From a checkpoint of a small transformer trained on Wikipedia.
Size: 13 layers, width 128, 2 heads of 64 (1 for keys and values), MLP 1024 ReLU, vocabulary 1422, 4.44M parameters.
Each number is 500 + 25 x the weight over its row's rms, rounded and kept within 0 to 999. Layers, rows and columns count from 0. Numbers have three digits each. The size before them is the row's rms in percent of the matrix's.

# layer 2 attention output (transposed), 128x128, rms 0.242, rows 44-63,107-127, columns 0-63
093:500504490498485519513496529457466479493544504483467454521493473455485510537516498555467536489503534502492480543503514523524514517503574491464491524538488493481481511527512510537486512477456508
100:497506509491527522519518520515524466453520548477480503514472507462491474500530557504459503501496472525522527453512500454514521483493474440512482496455485514502510487484456493482533452525492499
103:485520531534485496473499510518516524472468502544506439499503513513518480503487501450463478476513496533478504497492537504518429525479471511529508476499530549468486503508489489475511482455524526
106:532488483486516501458488478500509489507494555491532485474497471493542503523474466499523500537496507522486492519481501505490463504533465456520485506532516480495546481508483502459470480526494494
104:515526511472481487456509520517489509502483499547500496498489518463542513489499526478511488508494494438499482495485520495474520528516474441523525488507470540556508495512503546400521508526513496
104:496494480479534502495500495477478488517550500462482497546539487476546481491513515520506554530529476483484500533520484468482496532452465493544479476498486505488517472460442495475495500520550509
096:487528485516491485486510512493496520502464494483473517491484452520488483480453529474493499506514477477535523462484478484480480514504488477496473460506492535519523499490482507535493524511501527
099:516534502467463520522512507502498451465533505480486489542520498543491487465515538509494521453538527529508529492484430516505496506537508481515523455478508506503471462536522454519484520463470493
103:500490449509488465508559514503486541492547523497521477510490477478474523478522530494467478506517496469523475512496522484506522443514500540472478470500493520506496521512537486433509502500537513
107:482503496440506491467510524514533495488515513467526565497496493479548489480529495490421479476465481511498489553505519483486474494488471497520528459500535512521496492494537471515524442521482512
100:513545528498505486576500498497541470496484436470495520512513521536513486497517566490484490493494460454539495473494448501517507489562497473502513491506513488504475487472505527553527464513508503
111:462519520471500500531515473516480507518460506465463535497529458490504433515481513513512465458536478534452474494507515499483473504451516490473509446480483488551509507491514503497476472513539508
098:443491511488503518514502524514487505497513531511489488492516540545479538466513452539515512469559535483505505491488502523517510504481482484513475576521471517529474513504499464537477554506544504
107:525531499461508505484482448511482478535475487489504500525471514500557514505462494453484496523509538488512563497477510525508497543491481488493505517514546520473511493531483470467503470501445448
105:459495442524526490488490497510523492530470523495522498550499503492541491538478516498493492489468519492517470524470480476479517530500488454505541497512490438519525514490510474499544520520534525
100:496540508466498516538512514509525512522482463523500531506471506526487475500506508525499528537478484506479473526522543493531503479493511455469546503494547490480458477470535495512545489482496456
099:479504525457492521513449509493512473509512502498486550517492518487490459505474516543502548507507516470494500528512471518519478504559468466470486482495505510478513494463524475491522497514524508
116:523495546509487472539506483517466518473498466506531466522493541497518497520475475474519509498482518503496507475528485450505526522507543480500538493490515525511526489488480494546494506488525482
096:523483505509527495495518492489481508515492515526476533514462496470449530520540488491502510489476507525504509504518491477500503519518513444471493492463508549462569448467506504511475490485506516
101:474505498518485461543498507456493500514492474495517524462488517494518529493485438443454471473488491477502490472505466528504502530513506445507483470472464528496499482476504533492531505475574475
100:467510491474481497474442491484508518491522477518482513489495489472469499515522510520504500459496479450506487480502536521486491502494484439474491501497524520480524525519445511476507495547522491
097:528502453462528534526489494521472470489462489495510524482512517504504544461510499524510458534501517525439499485529530460503505513504474496560508472458499533473483499450503448512478526539508530
103:533532492478426467504520467481504492519538534536509499525499508520538527490494499458486503489511488517464461538492498506458516482492487547449519501542522510528489505517492503503489502486502475
095:502535496457523473509481520497516516450548508514471523499507531524457510539463502527522529477544525466517491515501513534511499521454496475482513517503512514516478490509495509523461527536556482
086:494519526517462510522483517506535491520512458497541514479457531521480504457481462459474493480501508475522508524555524485484466489529546474494515499492480476508470543531516483512515478504460484
095:479442478514496503545459474481498479477485500505515498528494479523487489516497479484543526471491522533512489539518489496531479463457561515486484504505511464502522523517499508537506502506464496
093:444465473510530498519506502530477559505516511546520503512494518522460487533443477521481511517492519509514486517501509511550489499528554532504457512509503480541499517537516469496471536508492552
088:441531497511510484503472551518508454487530487504550489514513514457499500512500530473493503507483546465502493532501507491535544512489476490538494519515539501515495503488543503463520461509498474
100:488470517471544486489469492502501516494494491528534472484466523477511511534482496484498490538454475495514496469499525465482452507491486506478532517494511462554534521444516509529535490539503528
086:534519506464488480497475518526532522506480507494527516461469510470558468493439513532504489496516505515510493501502509489510516539498495461502466510495542493489523480488477526511522493516494469
094:484522460464506477551520504496496515455495450473465487462534485464471464515483483520502494470471526490491510479513485496555563493508474497475514487481469557492466491498469488499450516471513495
108:471462502492543514485481499511475497473523508529499514481511484480492504498500480494514530499528477509495510483493497513487522522461549488501505499505487515505543535540537459561495521518463429
103:541529461523567493498521475498505467496506504510525477502470503497479529509524490494492518533510461520524484499536480509502486490491483480542511524518487477463467484527473474524552508489458472
097:527507514441518529501481535483527458474500493525509513479473449463474445484499505495414509500464514506465496482503476498542486515532519537499503462503502513488518520519508530515457464521451508
089:503471453515483462469466532500541524550504533537529485517511476469447503499499568525478495532490483520483466519504528506529499488520521523475487500471454500500535506475493510520513547519505494
095:507501550498535522457516477514494490464549511485527467483459563513518507489499558520501512544537504506497506474512510472506479522494461461452505509475498488497445516502443474501461499490486490
101:517443516499511517500454528471497449509530518472507448495499463481490524504476454483497505459477475518519489499501468540530485507522521503527451509546508501530481542543499478486448460525478519
092:524499491459479486532522466522466513520544492490513459548492498498531503476462493489483545510514480509455521471486571545501500506497529514460507481505506486486487510502476511508508524517471429
097:491553471501509492522511518510491479485495511525534548505476464479514497485515493460436527506548508508555477532526511497464473473507468474486469506497498477511509493447512518469486517493537560
102:518501531478495515455521457489534464464500465509492504489512522512550475530485496542489470501523480492469515564492536516490518464458497481514506503541521519505474496532517481479530510474489478
106:486495520499528506463491524479462505513524500519489495511521489487496471502513531553475492501493498494487489481493487490489524483508478542479479490524493507461513546494444502511464506600459491
# layer 2 attention value, 64x128, rms 0.239, rows 44-63, columns 0-63
090:435526529483515507514510448466476531492486490509501480498479489509515486482475505488496486527471478515506486485503482481537559466510516475549488473510481496521490528496489483488521518527521548
104:469505505533491470568482503521476481523491493535503498475532498476493518500509482515514483487487513485524488493508526520527467511485468540499519494518501497499536532499522474516493536489506477
098:518525527471471485527469531511448536520517502503534489471510516528446527501493482474518475503497520500513484496493483479501578493491528505499490531485458521469493460456497498513507482486524436
096:473494520497513515514519486517482535519462514478480485540519503498482489550522506516483516483523501519543525505479511472552496475463560513510502450478518503503484480488505518496479477528500467
096:515543526496548488510554537515466479505510520501466508523558457477478513507498511509502443499527487545515546519501491536519485486494474536466512521525497494472522517517471506457471517504542476
095:493484499517479515520538480464465431489490491489508519517540527502491484493487505481502450517479473521509534494483569506505489480502493528527443516506519521473477486517581509528495496477485486
094:511460518505456520533528497531518461464488499465442485529473537507497515522532503500484473496501498477514474527511498532474541534517502526498498510498529506480496438471492536501527506516560511
092:473502482510504481486512522521466531475512478478503465493519488517466530492470536500527486527503454509516486473521508504466495508473511528490473530462500477528493455507500522519508496499464499
100:504533517497480549500501484515515487515468483521505511479510530524534477500517480490467479519498484504502563487478491488538512529519500506505519540502487514532438529510485505439515531513540506
106:565503561523465459517525500432476472526473528543473511487474527529525523526483513462494500510474494508475463474507501526492512494457549530487481517537491504525520485487446499510512459479526498
104:467539488496512523499499490543480531508537539506512488498495487450479491512483508512518517561481485505469522516483487496492463495555483520495491486468505484489497498472508495534495518469514503
109:506478497510495470484494489455495465487493526489495478453491528534441536471524503541465509527498494515521534493442504501528484496480510498543459529478502520475463490490489523523516536480499478
096:498530517544523505509536479505510493485506527508479524502508505486542494531497519491513458510513495544502478490494477528509520497522512494537505455489541450495491508499484475488495493518511547
099:485473476472497472536534490478452486482495505478556531538515502470496496514491497484501462466529528506517513546553524476502518558564488487527480537578488484501485536535478459519496472487520500
106:520467453498507499527497509535507511473488491550479475482444529497537499503504447490499465530527510539495509455514535503511497525481481504492519457506433529519473511521475489512451532545508480
103:439451506511497506493495480489489472529510530485488477471523466504484491539516501512468476500475526512505497526439532563463491504529551534525513468498562521519511505467490501481500491529506479
102:484479498502505505578524498523508511492480515482488469486474485504462449518489519506539448443523511530461513512521530507481525513476511524541491516487531436502472519510524547471502481469450503
102:478498490514537482497477516479497501484467459451465476522460525505501527490524485482541483505515486508507513538508536505523483502470500499538497482507483464519526476486521479532527481518500437
100:526477540496541479544485470506518531502507487473512496497498468519511508487506496510478520498488536466495517490458521470513489491512538512519521507542468470516492522525455475489536495506486494
102:485510516519449521488473482515539468518501491522527512487510534523489531499484487481483472534518508523476521477507559509517504504506526529540472522521545478492457482497504470505502498497489535
# layer 2 MLP up, 1024x128, rms 0.35, rows 0-76, columns 0-63
119:499485530519513514474523507503485491476490520523510452502538503531548500530492515508520486454497519489508448502485478483486533469472452533479477431496489532504479472499510493489525438515463474
108:489509455473492495493523511488489556470506449482466498445505460506503470514504499534550494472486448508460482543512505508534542515510503481539534492537486510529493510506486519497504484464501543
120:459499518546473505500537482481485499499488490497513498471514517468479529509443464507534486502518502492461479501506450521487488503511501449490499470544556471500477476526515505529498527525551482
108:503510516477538476488491479486548474483489515499501525544494505486484484510473550495495470487494526507479491479512449468499491496466462522520529485492491479498496546489490488514543481508503508
105:495540507511502505513444477461444493510454472499479510534543472473525475505476536542529532516510473480503525510493479501499538530560481487489518498474474538492533530500507488489485537525483518
088:481440492468487499520476494505552493505477484514507514479467471520482476506496518509489467457451492470472537492523497483530496510523449527448468501499458480462510459505451493472482528527488505
033:486514523501502451521498499494483495524467466490568538516474503487498508534485466468499499531519503499506487510535483478477538532502495480484474507525504510503471524553530476499508492526545515
081:498501475470493501529463493493580527473541445484521489523487473488504511527539564487535473540498513507500488522467490507486489524484516550464535491465496511549469518495484523484500483465503486
074:485510508455509523498457532512470466460495454499507507511491488545474505496489481487506517520484472525509514487558499496560497507507493477505522486469481511541476474491509470498495496513548536
087:487469486520466523483465508480531498524491429524490484504469511452475530528476539527484555516502472496460514513542473496493521515494499525506504492481485516470476479484514479495508535483494538
093:474503495479551515534516536472472529472479547537462491490499526480509526480450503482480447491512535482476506546475477489480517465499493497545511504489529509498509489481489503485483496464509531
099:482515512524534481510483534467506531509478436506469543508499530473502474541501494517529503523504449457466533503536504487454564519508547507500472484498527511490502520477507500468464509522464500
068:528492495518506518526480470502519497486505474505531481486464531494510498474471504492538462476456474505529506534506506520484485499466496517507511492476482507516502548480523531440470539499501486
094:500511549519506521503475491512516518556532470495514531516520483501454459501485497515451530533542501473542506482501487508502493520501511517509459500519500513516485499503460488492476505511485446
120:470495467484524495481504546524577510450503476486476514485512523487473519484509502499483501497491472452465460449526513480464480507500484504512531457463487513526485507503492531509529487471470535
132:524503534513536547508572512507470495525478479558477456487533528485533496450497479528452504445484522483480509525524500466501473520504478479476488489484531477517478529535511482499497464487474479
110:506506527471483482525517544465473538479497532489498532490498462488458506476484496511500516523516498474525463522503475495519479506533527495487532554518518528537468448496502463519498500496516525
113:451552519479471498470543519544438509453525502527510509501542506532454492485455536536489491521471482491496543514511526529521512519564520478466530513525484479496506545479531487530500481492473526
124:504519506484544469492510526533458507489483540533529492545484565514523488514513523531514472516529484504518520497524525532514470505478508543467471485475515535527483522478480434456455518493502528
078:484504508502469554509523516511535520478494508515480497489486535497465520485489502481495471498504502493508512440505494505510505485517437561506490481483473497527472491504522499454447503498506496
136:474531507455531527486488466508501466555472475521498554506512508531501503523493524512506550531513494496502508529474472523540511526518502512528501479502481520473494514493501533500481512498501491
105:472509516458517519475512496507503461535532510489498460513492529496459480508483484471529499551465444472485498474500530485503468497496511488533480503495428517504495460496546515512484518510483508
121:497538524472504505490456503544538504499521465503524476469526475514506495490509487504487463537522500491498514496447482521522492478465491509506513479542446483512503530459521471505502476486495500
100:486520499526457504531552497477507502513542511511514490437503518504494534526531503525498511453510510513497511491552522484483467519535519515480459537512493508475503510555502494472500461517498497
090:480552502513510542527501517520509492494510503452465479508515527524506457511534479505460492506495498527526483533498512496501482542489512508526467488511525475491496463481505532466477461505484554
097:462531500495491452492519506521547463508480529509534534504518488489462504481507508506530553523468487520464511502460527513474506470504497474505478515503489505496496500476540452488508536464547529
113:512519516500502516516460505447512430467498480452469487534516503506480533471494486545442510453479499541448494501538487482457520486530482474486508510480475515515521473495520492502488525480516524
124:510506495490508567507499526507467425492443491482533449493503490505512508499449479481561498504491509467478497470500504532494483505485513511512504498523489505554497525518507515472462516524462510
112:524471483526475528470478509513456507465490508485500482507523441499548498453507520531486509502491486505477471476507497550485536492530528539448506454487484475515479500537495461498491518509479497
124:491523471471536509494506508498517447510541523491506502493488531492534536480465480500498488492510481449487492554502508495516496504493454507553483487507503509506524451464459484479520508538522477
061:499504483495550531531529489531522479508496483494458454555496463481484501549485467490472544526469497452507470497474526500506523522494515480527542522491511523493478503533529458509519497518495517
099:517511485471461478519479515465495478553510488499549510515529490539517482506480453478533517535496514480506506508529549490493507483463530527470512504483506524482527487507473506471509561503523542
097:518478486544505503513533508526526535530508512530494485517482435534497499475493473522528532484538508487528502553463541501484496534497494501484500515457497494514510461485516523458495525500519526
139:533466482497533491503458481552517491526471514509531490512497491496506470518474517478496508455525486515493499518502495482518473479502481468511473486506529482519534487471555500504501506476520482
122:500542511519475474524491506508515523505533503525482510461497480500509464521513509491545493510518506470551507451484452508513470517499527507523488477487500453488528505488509513498554510464478479
119:489508466503518525516501524544481504547528522474479537503497500495501510547503479478538541473544530490498499443490499478477507492486546518494511533494482495493527507488481493515503480493554527
098:468501507475491526525538491516503531540442502548535519493498472466492503464491511469472484477524439508506487512528479512504513531540487503489460496521497525496509514468481519511474551522527448
106:521485516458522518525483517446486496471525468492455483528484510498498488510520502486505475507478497533464512475517544512501488547474457504474454493500489504514467518476498528457518446465462510
105:492442461460441468519480485495483530473480477515514517469464493478480514498483499525486512543507499488523479537490498485520492491497498499482485459485460529496565498487496561495504510535536538
102:476484512537499501507505515481469512497526527505508505510509515481537450484537543545470476478509518476484500482481513528543524523488474522526468488512508487490504482479499520539472552522503518
097:495456524511528511497485512481507503507492479543492501531518481512519470524486519489495513476473443510520499502495509520485461495498519487478474445487504506488501454498475491487445498514481577
073:509485510490479498503534481522533521498448461514490524526497512458517504502498523514487539518530525497506489501444516477521502545485534522482503497529480499476526486493533487520505483510502506
109:493518484482501522496498517478479453473473528512504477489491480484507487536494489497471523512479485496527520488506503489442493493483483464506500441488485514505509472455508540505516480479495522
118:506512510496509482549502496504444462513455504514512515476463484480541473487485503501446489521468491519504465497496528487492534534463485492429524478447492474506516472501512495449526513453551571
084:510522483499503555489515559509482492472491462471462514507551506527488501521536492508508486503512493533468474552523516522468465512461463554514491504467489499522513501502536499449484490490493501
091:459460507450481523510470497513525559524484545541484463473486537545521526489522563495499510471483505522554498513462474509483493488552505511523451486511515516511491522477480489539510500502528521
049:528514509484480489507513533490490555478537478539520497512505493475531505511508472551501469520510520514507488488455490473525497534472496460494547459498490516486504449513520504527495486498519476
084:489498497492489506515492542528489480513470481488519442525472531539512479502470474526550463540492466514495482528524547522524517502510468537522473526537471510479496477520537490471463467471518538
092:491560490479461537517525506501499515537491504527474490484518493539506520493482477489516525473485543456508503517542491492485494452484466527493484530486452486511529514521513519495510477539471463
091:481501488456472504466502530546521514484527510523482488490480519477473482511470492532518492504490454510543462517486525480520537475518517479482492521485518485545498473463557481483512487436538497
077:497514555527530505509495517492505536527466483434486484516540498524510537524506479548489530473552502509487472485477540510529521508527518529470479482524482517483523483478502499508485505488510546
119:487514500477553480551493467500453502489516477511540503442523490517468511547502487506532515548518502462483503527509526495533512529491549481523477497523486504552527535549502490531506482496504486
125:493484529517468490505473472468506539473521498523521513480494505489550502518515509495480524502549521467468457489479498548474523534504512513504497459491462535507518459520535532500503508456531481
081:483517472505548510495460487537500491525520495499490494468494551493502486534486549496497479544518465494459527477492510494521544474503499551476510472494470521496540501477473538566483508481533515
103:499496520489503504475565540498525541477481470528458488523485492502507481546533507485507498534546508499487479470457479516512486472513505516471487496543519515495483536479516510516525465510527492
103:480549553457523536499480515488494494480539499511518515478483506489492477508533551479476518504513491520484513497480507526533476471466492499455508499510524497522523532509449526494501525507516442
097:512482535475558496474514526475518424505495474495466466482503504545533509526508462476490504485470462443519492510488467501503513532533487507521452503502475517553450509497516463510528505455493489
087:514505489505471468495489500450506495521501476514525469473538539543518500526519443540496483464514520492508482505450520471521539502485474536494486492489505542498496520531492517484518497479512553
029:486533465525480467547504514468530515502494501497489521487535479548497477519479462522517517509493493541508510519507557503531481500472536488469416528472525495485525517480516505482519469514536529
088:520461492498512482487536485489508522487474525463511493457519450506501529503498489472515557488507505528511493525517478473503530509514474520494506474472489500472515503496548494525522505517501481
097:511519486485478526505499511480497505548439531479477445469491524474509493530496469460509488559529528479490557516448490463512502519487501494527500459475519512498523482507509468507508491515494494
138:513486476537517492509462488500539479494474501476494474484475465476501486481507470486507516533513479559487466548476493481522538503488519526517482479460486542470506493498475488481511540484512499
105:501528487504512473523526525482524551493504467490485497452529460488514492553501502459474515498524502506537483488502502511494565482485496489512548492514511505554487475471538484490512469499525476
076:511498518488506504486495537538534481499487497504547508511488484536459491512470468517458465505527520484525517487503479516475510465502452468489514431549436487521542480491525456460496511483500519
114:501469489443476526500526479499493508498493479510490509529487459475491566502487455534516496454508502501493483501475500489502536488489490550520523485464485476511501505485523463473522484504508466
124:519529503523502454530490524520503500501479448476476499524497458511503489506474514463499504475525499510529470507517573503510477491457467487509483496467488475536488498449523456476488486446529463
128:487515463467526484488498506566448479485508462494516465480500488481505484483530486510481474487525497484500484517542488506561494507552563513512483494493514516497494496499471522488460553525527528
119:533446505503559499524529502521487482485479497493513487492525466477499475522507488540462535506479496520493481481498498481513493520520541518484501490526459538450481512494483519538536496500494447
130:529522531477495519548505517531498478482519487478496484510492469500440509491461519471478500478466529536477497540535499476476501522509505477473519519520528521516496510514527479491520510501515534
037:513478515462509495543496483543528489504498551481482493523553531482466468496448529494463513493500552520507482537550505523492530513509491505461529459455480504519469481484487505491479530480497478
110:554485487519492482546469465466516505496494521476469543557505444473486531461498494504475485525505513503495479501489534487475488525497480483538503493489446490515544502473510517501498500488483509
104:460461526487510535498508510525537529535517523490454483505469522483514486481511493494496451597509529479547480520484507478459501505486495488478451507486500466483487511514536461490534505452521469
140:517494505503476476520510517521532501466490544541525501502496486556507520502516475505564533501474518506469461523520506491504538494477471529554543472498504455521460457493487504467523473473514521
108:518478515486551495547514483481529483489489508493522456472489490493484464494539514530534513490509493514483510497529509498500550514508528516517493508479522513458448562463477471511540470467484477
084:523517470511485479475503560502511521552508508508505465485500508518462518475488458474533497528503526491489500489481472486533495505479485524502528512530495517503502448518490524492505489475551497
040:496548480478494463511480449480518547467496488517489507532486494498505504480461516500495528502508540503526509517470524461500483519478480452513496471512545502469500490521539475459572531489510492
111:511527454474517463521457504521496537451467547528474473489472518474519457495474460508477481471473516509505436522505505463545511499498514492528463493520495517509522509494507473514507533518488522
# layer 2 MLP down (transposed), 1024x128, rms 0.174, rows 0-75, columns 0-63
120:509497511515541502456493490516511509478456475503487504485527471473527485472514509496499483465540485462488493498478515482482517496490493467468480453467465506499481468491499510523517519464513499
111:493473494514537479478504531492498488514504534492507545560502529461480504522493497507502513509467550524495518490501531442548537493490454528513502550416495482501481482518527506521492535501476486
104:488511525519471549490513506521492515485534493481478517506508480470529451515492492511486545513499489479490518504479485486513517537562482478540502463517503516510500491482501542492460499515482484
114:508471466516539488482537489526511469476489550484503513513472495511482438483539482521535458466491536492486518530480514506496510547542528476504485498506512518506450466514474505498494541501546450
102:497498519470501486461461480502491494521490489450488501528497481540467485508517478512526446446494540524493470500493516504501508481499530522504495511531488482525461519523526505525488494472488530
096:488518504470524505500498502493504489499477497540468513514486492484499480540539504529489468418489497505525527470511467418512548505523475502439496543517506457544508456512473492529476504515529495
032:524537507501502521498500527481478535520482450487535553552506498490471476498541447501499511478519505532475471525521512514532514513505503516525477504544462490509504512483495519507523491543482505
081:533499520511504502505521534552558517502523498551512472514499515476473544439506515473499481443518477519525495493503509505480498544520525529516489495497483516491432523523504472470496526512460490
073:524509494520492495539494500539483533529479547509480502512441489484558522521563506503494544516496528549518528472509492496461482496516510513503497499528499456538558492497475483510531536508543478
096:499522519526525547448517496538501534481450493541477550485455507487511535495494475491476494461494493500465471515509513489504569442488545514459505528505488510519444482518484491513500494512509528
095:452497520527471472525462477528458562497465492492458539521483473493491541493499495492492502524468531527509545536488504478483489495517509500495493497457465462494487513468491515511479517498516567
098:492489464490482505496525509506484475487479499524531506536543532526508494523542478515482525480488478515546503485507536534539443514494520515513538499514508467528477503530460510486471465490530502
085:481474465528513539516518477493489474499492465548519524510501511473543487497501471503496540456470528484511471519493484513465498465501518514508485523483496501517503565470495527455502541470483500
089:498481497469490517501503513499533487503527543487529547533502479535497504474458511490532524449499471512531506493513490527424504525476507510508473533498494470525480482501488526492467505506495505
124:436517501534512507499504498492514480486507512553481477523495461514564505492518489484512514484507485497530485497480465457469482542538523498495479541503469494510479532542543484466493526495500543
121:531520518491512453504506465501513482494460514489506503503510501455487494477512504517490485498427473467487548516502482499488519497527545495524508526519494534569495470496498459521488511501511485
107:481504532515460521508502529520512554497478539509488467512519517510448533507501480530480547510519492517529496484491472522459483507503540466499504544545512491514478532504531547503479511472484500
111:543521452529488497498539514453464518522510501460490508491493460517580482513517478480496501473485515483477522541517511449460456464511475499519491489496523537508529535466543484508492513516456530
123:535518484483521493498528477562507483496437494471491506551491475492477493486505460511494493516481510512471497480470510491472522535516485558516477531464525500527479522507460454497471484513533508
082:480477487532502527482528491514522506503493508498481502527516529494487511464512465514497476504484502563481529521547509500468513506524487469544527486499474502483503493488524507539447539482486525
130:489510521494517508510471495467483501499441488521499526513436510507508481479499540542501463491536463479458483490504489465507493516505477528519488528506558514529472492513469489480488535521527493
111:493471524451506525491490475495486497451515492511502541477504542471493550506494520494469507491464473501505514507453498501506459450473506525494508530531489480491491511530516513487484471473521506
114:494511454512501529482538506513476480492499506470474492533513492543518518498499493442507434492480492479494515513505439506440491463521469515489489484541514468517478496501518471510449494531537514
108:537494467466511502491503509549496524477491485479521565478496477497520529527513501486467493520451488507528520451525480462492490514494523518522547516490513458518530496512462533497547512464500507
087:512505503507495522467501489464482512478489541454495489486488515461508521517490513477483533514470453488425493484529525487561484465501481497535521466532476481499511479482458448527473521534454499
089:464494468448519456490531502547508520491506451482492506500545484511495492510487495538480525522488494504542529469474561552500488457485514515541483503479478452484495473478518458548521521520523484
104:499491499463550472512474494564512496472518479443494496536488468462529510479543520520488500463505486453459481520485519498477501470521494511517483508519453502474499484499478474485508478490506536
115:528487488501480490491495480472474463479539539462487468501506498491546507507533516499501460556523509531517470463516505480474481451480470540507525498507518477513476515478494466510523467510476535
114:523477508449529493497502487558508484511472496488510482526492440499509506517491531492517491545492519555562474485496465527489495495504459525463503484503516447506503469493474503507491528506505514
119:489490432490480534510565513487535487528527499507512510488487467505505481478469514536493536472533504463521533520479558453460561479517513480531483498482478479515501449517494493486482507510521447
057:503487537459526458542497537515506475506486484517498495515494476480478485534520495518507502470506477479538489490503499473535503501525527508495461533475500485467517474520471503531540493546508532
102:485510500520474526486474489474461514451466508563499452509522507494493529479507509497466499542456527525438538491494462496473506455512486491507508537502521480508528480526495488536528507473495506
095:470506495544495504528482514518470490541461511562461521482454472496498527518440519506467495515494486535513493513484545504498483449535506478492479535509471478510504490524493509485521470444527468
136:475485511501479497499482489515511518507505497512528501519502474526491489487493464476482472492506497485497496526537467523525555469491517511526527522501519460541524542443472513473475479495505474
128:486467541507487521479525498515502503509464476477510504505535468450516451486513565500507490492430488461471517504511506512510506508486467470530499451534452534534492500492449538511547492470501505
116:493537501515561506480499509500465526479474433512486515524496533501514488578526540496477480486491494490499477500502508495477506488502514462491465536473464501499492501469507462534517538512518497
094:497488502544500538488529532509514463483475541547509554523484486540498540532488454504505534486435502518458531479468519501462502501512474485533493531480514537524503520490493490502468468497483526
105:524496503471527473501509469498514477505505523522513497470496498493511491505483477503443551520481531525504561475523507497517515476470527492488520471533535516479545490501543495504526503540463465
103:475503474495487515480504464497520466513507504525463522522505487440452512533480531549464548482527457483533565487512459458516524498467497506505496556525521472491504511543509501505478510485501543
101:504513510480508488514490480504530492482488468581482498492531542488502461497527487466478462482487491535496465522539517531511516485529485490539497543534460518504459490486528495506550466519533474
097:472455517518526540473489472521525509479406455526506495482528505482497470484494534530520463459449529504479475500512490491521499506472513494491494495552509480549471504518507518497549517470486496
076:518484531506514487518509415517532484495504484523472528531523492507489543504503488527476450497496495540530475497521522488513512484538522519467499526486514461459506484544505524471535505495494468
107:487501468542491491464548504533491493539498496543462489468519517469548516478489488524494519518515501536513506538506489500483522485529525463504514504508513527493495540502538498478489524520502497
119:492495509476509519498495523511479483526526500578502520546481426489468473479532504510493511488515526517528503511519511496544538481473530541510500531514508448521501483459511507517512508557480509
088:526500508477497471486533461484492503491494523519572514489549454530510475530488508525525457497487497539483515509510470492483498507470463499530498481476524472483532484460506511508487459528544520
099:514487493458483534519502491501518469530487490459490513538440510551493540464523493493518510489493524501507507486513504518487498530469469508532491512476518537517507527537457473509514501486522527
047:526501490499514470487494553512472477524505508534511505487454459499519530500478485575510503501498482493525466491540499519516529475524515457538511505482511476459492473534492462546435492530493465
093:511461483542485521481543463514503480483507503493526513496483459494535510505495498500495493496515529517509489520502546510478465484511436510476455532545501492478533500475456452510439488525483507
087:500542479499467498537461502468528494520477482560517487488483508474499540465500535504474509483500534480519486523468485494490484433491475502509489540525490499520518492520458512496499523509511483
096:460452492503540532522492510469483475474508484499503497523487528501504539472520511479458487481472484492541468539470513470474532481484486510531444507510497482543516483522535477506511528457534475
079:511492525456547498481503485518472482514520498503511477548466518510483497495529474455444501467530481522453486506478496482493469499499519466512499541514499510499526433476490545501515498468506447
123:521460491532507516447496529512551518521513483467482488537500478495549512503491484540526507500479489492488468517486471460498511477508512500449493554451484514529485518479491501549455526499527510
114:482467510475464522486455489477507516487545516535471541480491492538538507543520532544505508495471521482483445517513457500496521519473501550486477481492491531531491480520542494497462505543518494
081:512470509457523517512504471526498521483488499532487472517490546453501499524484497535497518466500469557507496506567513488531489477505533500488500486518509463543535468491491519540495511461546551
102:491508487506512480501503456525481487551467505456501524475475473499478458515481498503457495515462516464489494473517512511503484485490544502535510493514504525520489551482494475460486519496542523
106:488452508509465544500491459478522473464444539524491475519488514489479526525511483493508473537490524512480510544550515484512517515444513483493481491498553472537492509481490468463505490520489532
107:510514468473455469475488470502466497498516506515484480514515454496509521469500518483499475515465494466514570503505483473496502522516501513525490537478492475520488498534462494525470499501467489
081:542501502493523451461527482496547500513507469515532524510509524488455515502466495493506522508495532503479442516489498497464523543495465499483433506471520469499513512536486533520456492478541489
029:510525485508527504490497494496533519479489490534542534530496520516490467517510491558473501528499532469471467538532514503487521522484532469535493536441514519505519485509537488527503496512467489
090:486483512482509512508531473503507500470477494495485495532506494462521472529468463501504471475494513535488493500483510511477520525469445467496476507503520486545453489525471480495502526479505486
107:507474478521490501478471524473493431463469502550523519537456501462471525491530500498466523476531538484531504516512496510492478466503477517530475537489507481515501509496494486510469544493511517
137:459501545516492473524473498488493497490470508515489466506496468533542495500477487486492500502505478511520500483515474490463480466468482520511502499538500533523455488512461518515539480487512514
105:525469514519459516492480474534524504538492501555496550530506488483535518505486473517473536521453459530491487524524506482503469478516526479535522487512459515522522468502506520479512517498491502
075:514478458554506499504544510525513511514515459475494531454491504501521456527526469528524503471524488511466522514488482503496509527487484521488557469465513508488478484544501492499504511553500484
109:489484486513470545479483461512510466509497495513508501498504493511437519478498478498547513498502513556515521532543491476477528509499526513484471501491491488506471515467531510523514548483496498
112:493483487492506522494506496499520507513504543540515516520494508488503516507529514517519512504491522487538526509509560445501523477496580531521473516511492511547531491484526482544483479528479467
126:500474464561507478470502492535522481513483522534510479528521497499512492498571499511521501487496506505545473513530492477515496505512485488486461541475487452486527498480523464509467511493498504
108:494521533467492555502539521513513508450488485506508494512468477514553542502511483512545518501507518510465551468532542457494491496463481494477486480471462491510485495534511479546498506477484489
126:514500485514459472454542508495521506493510492520496494501464535500524492477487510500494539555545518496492508493483524498482516516469486512507502450492528514428522496527540481526522499495496513
044:494443498473497488458503510549459461510524548507485537526488510466526482526487504485492528513473518492512508502525493483501509510460494514480510457553516485527475474500525497544479523503457507
102:467502501482472496507522534467487487513508475503486538513553486515501535487487471484493537539566531482524544479518444486509494494475514473491517531508435474486529494451521474507534491542476507
107:500528516508521522458477464491521445506516487490471512528491496519476518420517474525459480542464513504553539534522508494504486522493504533503485529539550501506503466489503529523521501490494479
142:493494500536527502565492485512510488506470463503494503491508448504511540497495476494476506500501501557515532487493502501477530515503508433506497480482481493500519484493500496506535500510440480
114:489527537518497487439489475546509516482494470517512498531521489484537530492516491516468492507473514483465506483560510473501536501492533508511507510495521433478470511524497464526514533487469484
086:520500493471488513475515470531498498518475497495507514503459495526527488503524489522487497464499482476522509479495478451473539571459523510511534512491451486489509464521499509452504491444490487
041:478542483486504468434472468490487478466529520517483527538474514526525508462497505534492498480516494512502455526501537491504491512461463453501457538464528550502493486481500510501547513530493477